Weights of a small transformer language model: a variant of SOAP for these matrices, 457M tokens.
Each number is 50 + 10 x the weight over its row's rms, rounded and kept within 0 to 99. Layers, rows and columns count from 0. The size before them is the row's rms in percent of the matrix's.

# up: layer 2 MLP up, 1024x256, rms 0.139, rows 729-741, columns 0-127
# down: layer 2 MLP down (transposed), 1024x256, rms 0.135, rows 729-740, columns 0-127
up729 102:32 58 39 53 48 55 52 56 48 49 41 44 63 54 51 68 48 50 56 56 53 32 48 31 50 56 54 55 50 51 46 39 49 53 39 44 38 53 22 57 44 61 50 36 61 49 32 73 50 37 61 56 50 44 43 42 45 85 56 56 58 59 48 62 42 51 28 49 43 51 52 50 55 38 56 45 46 57 51 40 47 32 53 32 56 52 49 51 62 58 55 65 37 43 60 48 56 60 48 49 45 65 54 45 51 52 55 53 35 48 38 52 58 53 36 54 49 46 38 51 37 33 25 58 27 57 49 48
down729 094:41 52 43 55 63 58 44 69 45 46 60 49 51 49 46 48 53 76 48 43 35 49 51 61 41 62 41 68 29 55 65 63 71 50 49 67 56 38 50 40 63 48 64 58 40 42 50 32 62 41 37 44 54 45 43 52 67 24 35 48 59 53 51 56 57 39 54 65 58 44 53 47 46 43 44 51 48 56 51 60 55 48 61 65 33 60 40 33 48 43 52 31 54 61 61 50 47 55 47 51 54 41 51 30 55 46 60 51 49 42 53 44 49 48 62 46 51 45 45 64 45 43 55 59 59 33 50 47
up730 104:45 62 42 48 54 65 44 43 51 44 43 48 54 43 46 31 49 50 42 49 48 54 59 50 53 57 66 53 50 48 57 48 52 45 56 43 48 35 48 64 40 58 54 41 64 57 34 54 35 56 57 64 41 63 46 57 24 51 43 39 66 27 43 40 46 44 47 56 39 60 40 44 57 59 54 53 47 68 43 42 55 51 55 46 31 54 37 43 51 41 68 47 54 50 39 54 42 18 51 49 54 57 41 63 50 56 49 61 60 48 51 55 53 65 53 62 59 55 62 50 45 44 46 56 43 50 51 52
down730 102:49 43 75 57 43 49 65 68 49 49 45 53 60 52 36 37 53 50 49 54 59 49 58 47 45 46 59 38 43 47 47 59 65 59 46 50 52 61 45 45 49 54 53 38 50 62 45 57 43 40 40 65 39 34 41 47 60 48 26 51 44 59 52 48 52 66 62 46 43 34 52 40 58 44 53 81 45 42 59 38 38 55 56 48 43 43 60 32 40 40 49 52 42 65 51 40 52 47 26 44 42 33 53 46 54 31 44 68 58 50 54 35 41 44 41 57 37 38 57 71 61 52 40 54 47 55 49 22
up731 097:33 49 43 56 37 43 40 43 34 45 51 37 47 38 45 64 37 47 59 48 25 47 56 53 42 42 59 36 39 45 42 48 56 47 46 67 59 51 29 57 60 54 49 61 40 44 29 44 54 54 41 39 67 47 47 52 36 44 56 60 46 58 36 50 49 37 50 61 64 57 50 59 44 47 38 56 38 41 53 53 41 65 53 42 47 66 40 47 35 61 61 36 44 30 70 48 38 53 55 66 48 61 45 44 44 49 47 39 53 64 51 49 42 47 50 79 44 47 47 48 58 56 37 61 59 53 41 41
down731 090:39 56 43 55 51 40 62 66 67 45 67 48 48 60 47 36 64 57 21 49 45 60 44 59 54 54 56 57 55 61 54 66 50 56 56 39 35 33 57 58 47 59 51 45 62 54 53 57 39 50 56 46 37 45 47 50 86 53 43 61 54 22 68 49 50 52 63 38 42 43 58 61 42 53 65 55 61 56 36 58 55 43 43 66 59 42 64 51 72 45 44 46 53 61 37 54 74 45 39 42 63 53 50 69 39 47 38 60 50 48 44 76 54 52 55 50 65 51 67 67 48 39 52 51 38 67 70 51
up732 104:39 38 59 57 51 47 53 45 55 35 63 30 44 40 58 55 56 42 48 49 62 36 60 61 60 42 55 66 60 50 49 50 41 57 42 55 37 53 60 30 33 39 50 42 51 34 62 53 64 50 65 60 47 43 43 54 69 74 43 34 61 55 43 51 61 56 57 45 39 47 40 33 49 50 55 38 64 31 47 47 47 44 44 47 40 33 57 49 44 54 34 54 54 47 58 48 61 39 34 46 66 37 41 51 58 37 41 35 38 54 41 48 35 37 62 30 55 40 44 61 57 52 61 42 58 32 63 69
down732 102:50 46 42 48 50 62 22 42 38 53 47 51 51 51 36 57 48 45 48 48 49 47 46 45 45 45 38 48 36 47 59 50 50 47 53 48 55 29 48 44 47 53 46 49 43 44 38 57 37 40 38 46 42 63 54 62 51 45 49 54 65 57 77 52 56 52 39 45 45 44 62 74 57 37 50 34 49 24 40 58 49 66 58 38 47 67 66 67 56 55 31 53 52 61 50 57 62 64 54 52 62 40 56 43 57 52 43 52 49 32 39 55 64 61 48 34 36 41 47 54 37 47 59 53 46 34 54 77
up733 094:32 61 45 57 49 59 56 60 39 37 41 35 49 66 48 37 30 64 55 67 55 44 43 31 48 72 31 36 83 58 51 58 73 63 43 61 63 30 45 52 43 44 49 39 56 50 51 65 34 58 48 44 77 64 62 38 65 66 33 47 44 43 53 71 47 59 55 59 45 46 59 55 52 35 51 51 47 49 52 60 62 46 73 43 54 44 40 59 53 44 56 64 56 50 44 33 68 43 72 39 59 54 41 44 47 60 49 47 53 51 39 56 69 58 31 39 43 37 45 45 50 51 36 43 48 41 55 55
down733 100:47 55 67 57 53 58 30 48 46 60 45 26 39 55 65 53 47 45 46 54 54 38 33 57 35 30 36 47 61 45 47 54 53 35 41 44 54 46 58 44 58 37 47 60 45 51 70 43 32 66 35 66 56 62 47 49 47 25 51 59 61 56 45 66 46 53 51 42 45 45 51 43 41 47 45 60 36 50 55 55 50 62 56 54 58 53 49 33 65 33 54 45 55 45 40 54 55 65 44 42 55 44 59 62 45 60 57 63 55 54 39 62 45 32 50 66 62 36 31 57 46 45 42 42 63 68 61 50
up734 101:42 49 52 62 52 61 55 53 49 40 54 29 49 46 40 56 60 54 56 56 42 63 47 65 36 42 42 35 61 46 54 41 41 58 44 50 40 45 41 76 67 73 53 61 52 38 35 53 25 25 65 58 40 38 58 41 54 16 62 57 60 49 42 36 60 47 56 61 52 46 41 43 63 65 60 33 42 63 56 58 64 35 67 51 51 51 72 55 36 55 44 52 52 54 48 34 50 51 52 50 60 44 53 41 47 46 67 56 39 35 46 55 34 63 55 34 50 48 45 59 36 69 51 47 54 57 59 58
down734 104:49 59 38 48 74 53 34 48 49 29 58 52 64 36 50 50 39 67 40 48 65 71 54 64 47 56 55 48 42 54 54 55 47 58 35 65 61 48 66 47 43 56 46 42 52 39 61 47 58 60 50 40 66 35 45 57 56 29 50 40 39 56 55 32 57 53 51 65 51 44 59 52 64 57 48 55 53 55 50 46 30 58 47 42 56 37 51 52 26 28 39 54 57 38 51 33 64 53 35 58 47 56 41 38 47 49 38 46 57 56 61 59 48 53 28 38 49 57 53 48 44 46 31 65 67 49 51 58
up735 094:60 32 45 48 55 39 68 62 50 51 35 63 39 62 53 52 52 45 66 55 70 42 54 40 53 53 36 26 53 63 52 44 65 69 38 64 56 56 38 50 36 50 35 60 43 53 53 40 59 54 33 41 46 50 62 52 53 44 62 58 46 51 67 56 55 66 41 62 35 46 46 50 58 50 40 56 31 56 51 55 47 43 63 50 49 60 55 56 24 40 47 59 49 34 47 51 63 40 57 50 45 53 53 53 35 49 36 48 41 51 62 47 41 48 71 51 50 53 55 45 30 51 51 59 41 72 77 43
down735 092:46 33 28 48 55 66 35 52 51 47 67 35 51 51 54 35 43 52 48 58 57 46 52 51 67 46 37 64 67 56 35 37 27 43 49 50 57 45 56 45 66 38 55 52 22 43 42 62 56 43 43 51 44 42 50 41 34 51 53 30 65 54 52 59 35 53 57 40 59 41 28 54 32 59 61 38 55 45 55 45 63 31 46 57 57 32 61 43 56 48 32 59 63 65 43 46 49 61 46 21 51 46 66 61 52 42 45 39 60 49 60 44 43 44 36 51 46 41 38 38 54 39 56 47 58 53 61 70
up736 097:49 42 51 35 49 61 48 46 59 38 41 50 34 51 50 59 58 43 52 53 41 48 50 76 47 48 41 37 72 26 53 41 57 60 43 49 51 39 46 45 31 38 37 44 57 43 42 59 70 41 36 60 43 62 59 53 46 42 55 62 51 26 57 55 41 43 57 66 43 59 55 47 57 51 73 37 47 67 43 50 61 72 47 42 38 42 55 43 46 56 46 44 35 35 45 55 47 40 61 71 51 55 44 30 52 45 61 38 55 54 36 53 49 48 41 48 38 48 52 49 56 53 60 47 49 42 52 34
down736 101:36 64 51 38 55 48 71 37 38 46 56 50 51 63 48 44 53 33 44 50 35 44 61 55 45 51 57 44 38 39 38 68 32 44 56 45 56 57 43 55 55 46 47 51 53 51 53 35 54 50 60 34 60 51 50 44 54 63 48 62 49 39 56 54 51 26 70 53 45 53 46 57 38 48 45 73 56 27 53 51 51 59 29 41 56 62 36 47 52 42 60 41 57 51 48 33 63 44 37 58 38 58 62 58 64 53 59 55 47 57 41 65 58 56 42 43 52 51 47 71 67 45 55 38 53 64 43 18
up737 103:52 67 45 47 43 62 53 49 48 55 63 69 50 53 31 40 56 60 59 47 54 66 29 53 32 57 51 60 32 64 54 47 52 32 37 56 50 72 44 53 63 59 65 65 35 52 47 55 64 44 49 45 49 42 46 51 36 63 52 52 60 54 35 53 71 62 50 51 63 58 50 35 56 57 48 53 52 44 59 63 56 60 73 57 51 38 31 60 55 45 52 43 49 53 27 43 58 37 53 42 63 44 60 44 42 40 45 48 55 58 60 38 49 51 49 52 62 47 49 52 39 52 59 41 47 40 47 59
down737 105:61 32 51 36 47 50 57 41 57 65 55 40 41 43 57 49 39 43 62 58 51 60 46 58 60 54 56 44 60 46 64 52 46 35 74 45 54 41 37 57 55 52 46 60 61 43 49 40 67 41 58 56 54 49 41 46 52 50 45 56 54 63 57 59 56 45 48 60 53 61 72 25 58 53 49 41 59 37 51 37 45 60 64 65 45 53 34 47 33 61 41 53 52 55 76 39 50 48 52 71 57 41 34 53 65 48 38 49 50 55 51 48 43 56 50 34 34 50 42 48 67 46 50 61 54 50 43 60
up738 098:37 63 41 56 46 42 53 53 59 44 63 45 40 46 61 47 57 63 49 52 47 44 44 41 40 33 48 54 59 41 56 40 65 45 58 38 36 56 46 53 66 31 29 42 62 44 39 50 31 49 44 66 42 43 46 43 57 59 48 56 48 68 62 58 46 43 66 37 40 52 26 33 51 55 50 52 53 59 41 59 43 49 48 40 59 69 52 39 72 46 46 32 55 56 49 56 58 50 70 46 51 62 65 58 46 48 52 65 58 47 40 56 43 50 51 48 37 45 55 32 58 45 28 62 79 44 57 36
down738 098:43 55 45 21 36 59 45 59 56 50 43 55 36 76 60 48 47 44 49 47 52 67 41 53 51 62 47 53 59 37 53 55 36 56 60 49 58 44 37 53 37 63 47 46 31 51 55 39 48 57 45 59 59 54 29 56 40 39 26 47 51 57 62 57 58 48 50 39 53 40 49 61 52 51 59 40 25 54 52 47 34 41 52 65 41 50 61 48 61 59 55 55 48 44 52 51 40 43 46 38 56 37 49 34 59 50 45 46 26 49 57 46 36 44 54 47 31 55 32 57 58 46 42 51 35 54 34 61
up739 100:49 41 54 51 38 44 41 51 50 50 64 58 49 67 41 49 66 57 50 30 50 62 56 48 48 60 62 59 63 46 38 51 36 41 47 38 49 59 68 53 43 57 51 46 45 48 49 49 39 58 57 40 44 41 54 32 58 59 47 43 40 41 58 42 59 45 38 35 37 44 48 64 50 44 57 59 38 54 65 39 73 30 47 50 63 82 39 66 51 62 60 51 48 53 63 50 38 53 49 68 48 61 36 49 65 57 56 51 56 60 51 80 41 54 65 36 26 75 51 51 50 59 30 51 69 52 41 52
down739 103:42 63 58 55 52 36 65 45 48 52 57 50 61 58 52 50 47 54 60 45 65 65 54 60 47 36 64 55 54 43 29 67 26 45 50 55 50 45 50 49 43 57 34 56 47 42 44 46 48 41 42 39 47 35 58 44 57 43 63 65 35 39 56 60 37 40 27 40 34 48 52 42 56 66 49 35 29 64 49 56 35 58 50 63 37 47 59 44 43 63 58 42 59 41 46 44 49 51 33 67 44 51 48 49 52 37 65 51 59 46 53 55 55 32 57 60 46 38 51 33 61 43 61 37 44 47 64 37
up740 104:59 50 58 39 45 39 64 75 49 54 38 24 57 41 60 48 36 46 36 53 50 37 72 58 43 46 74 44 49 60 25 59 53 57 48 31 70 49 48 29 56 42 51 56 48 74 44 51 73 54 46 61 54 55 70 49 57 64 48 58 36 53 55 41 51 51 51 48 36 59 48 50 50 59 49 40 69 55 54 68 45 57 48 56 47 54 49 45 48 59 70 34 42 49 46 66 51 51 54 37 68 68 48 53 45 60 51 57 54 48 54 45 45 54 42 52 61 47 43 46 39 59 61 54 61 44 53 35
down740 110:43 42 60 39 52 31 38 54 54 60 61 40 52 65 53 44 56 48 70 34 38 53 44 39 63 49 49 50 64 40 59 55 70 53 45 63 45 45 50 47 62 46 50 53 44 60 45 48 62 57 52 47 37 33 54 50 53 39 61 45 55 46 43 57 42 54 36 55 54 71 44 48 53 53 63 51 50 53 45 59 30 54 46 56 39 49 50 63 38 66 60 56 51 50 59 39 46 56 48 59 57 63 26 71 46 24 55 33 49 45 49 47 35 34 61 57 60 37 48 57 51 51 48 50 46 52 27 64
up741 085:57 38 50 34 43 41 30 61 58 44 39 48 40 66 55 42 36 40 48 32 53 56 48 48 53 37 59 43 70 37 58 39 55 42 59 58 59 57 44 37 45 52 45 52 46 64 52 55 43 59 47 34 48 47 51 52 53 54 42 51 68 42 54 62 39 42 52 47 63 54 50 39 56 60 64 48 33 67 35 56 63 52 41 56 78 55 54 42 41 59 52 35 55 68 58 56 43 36 49 63 55 44 44 30 50 43 56 59 59 60 29 71 55 54 37 45 54 49 47 40 39 65 47 58 43 55 34 42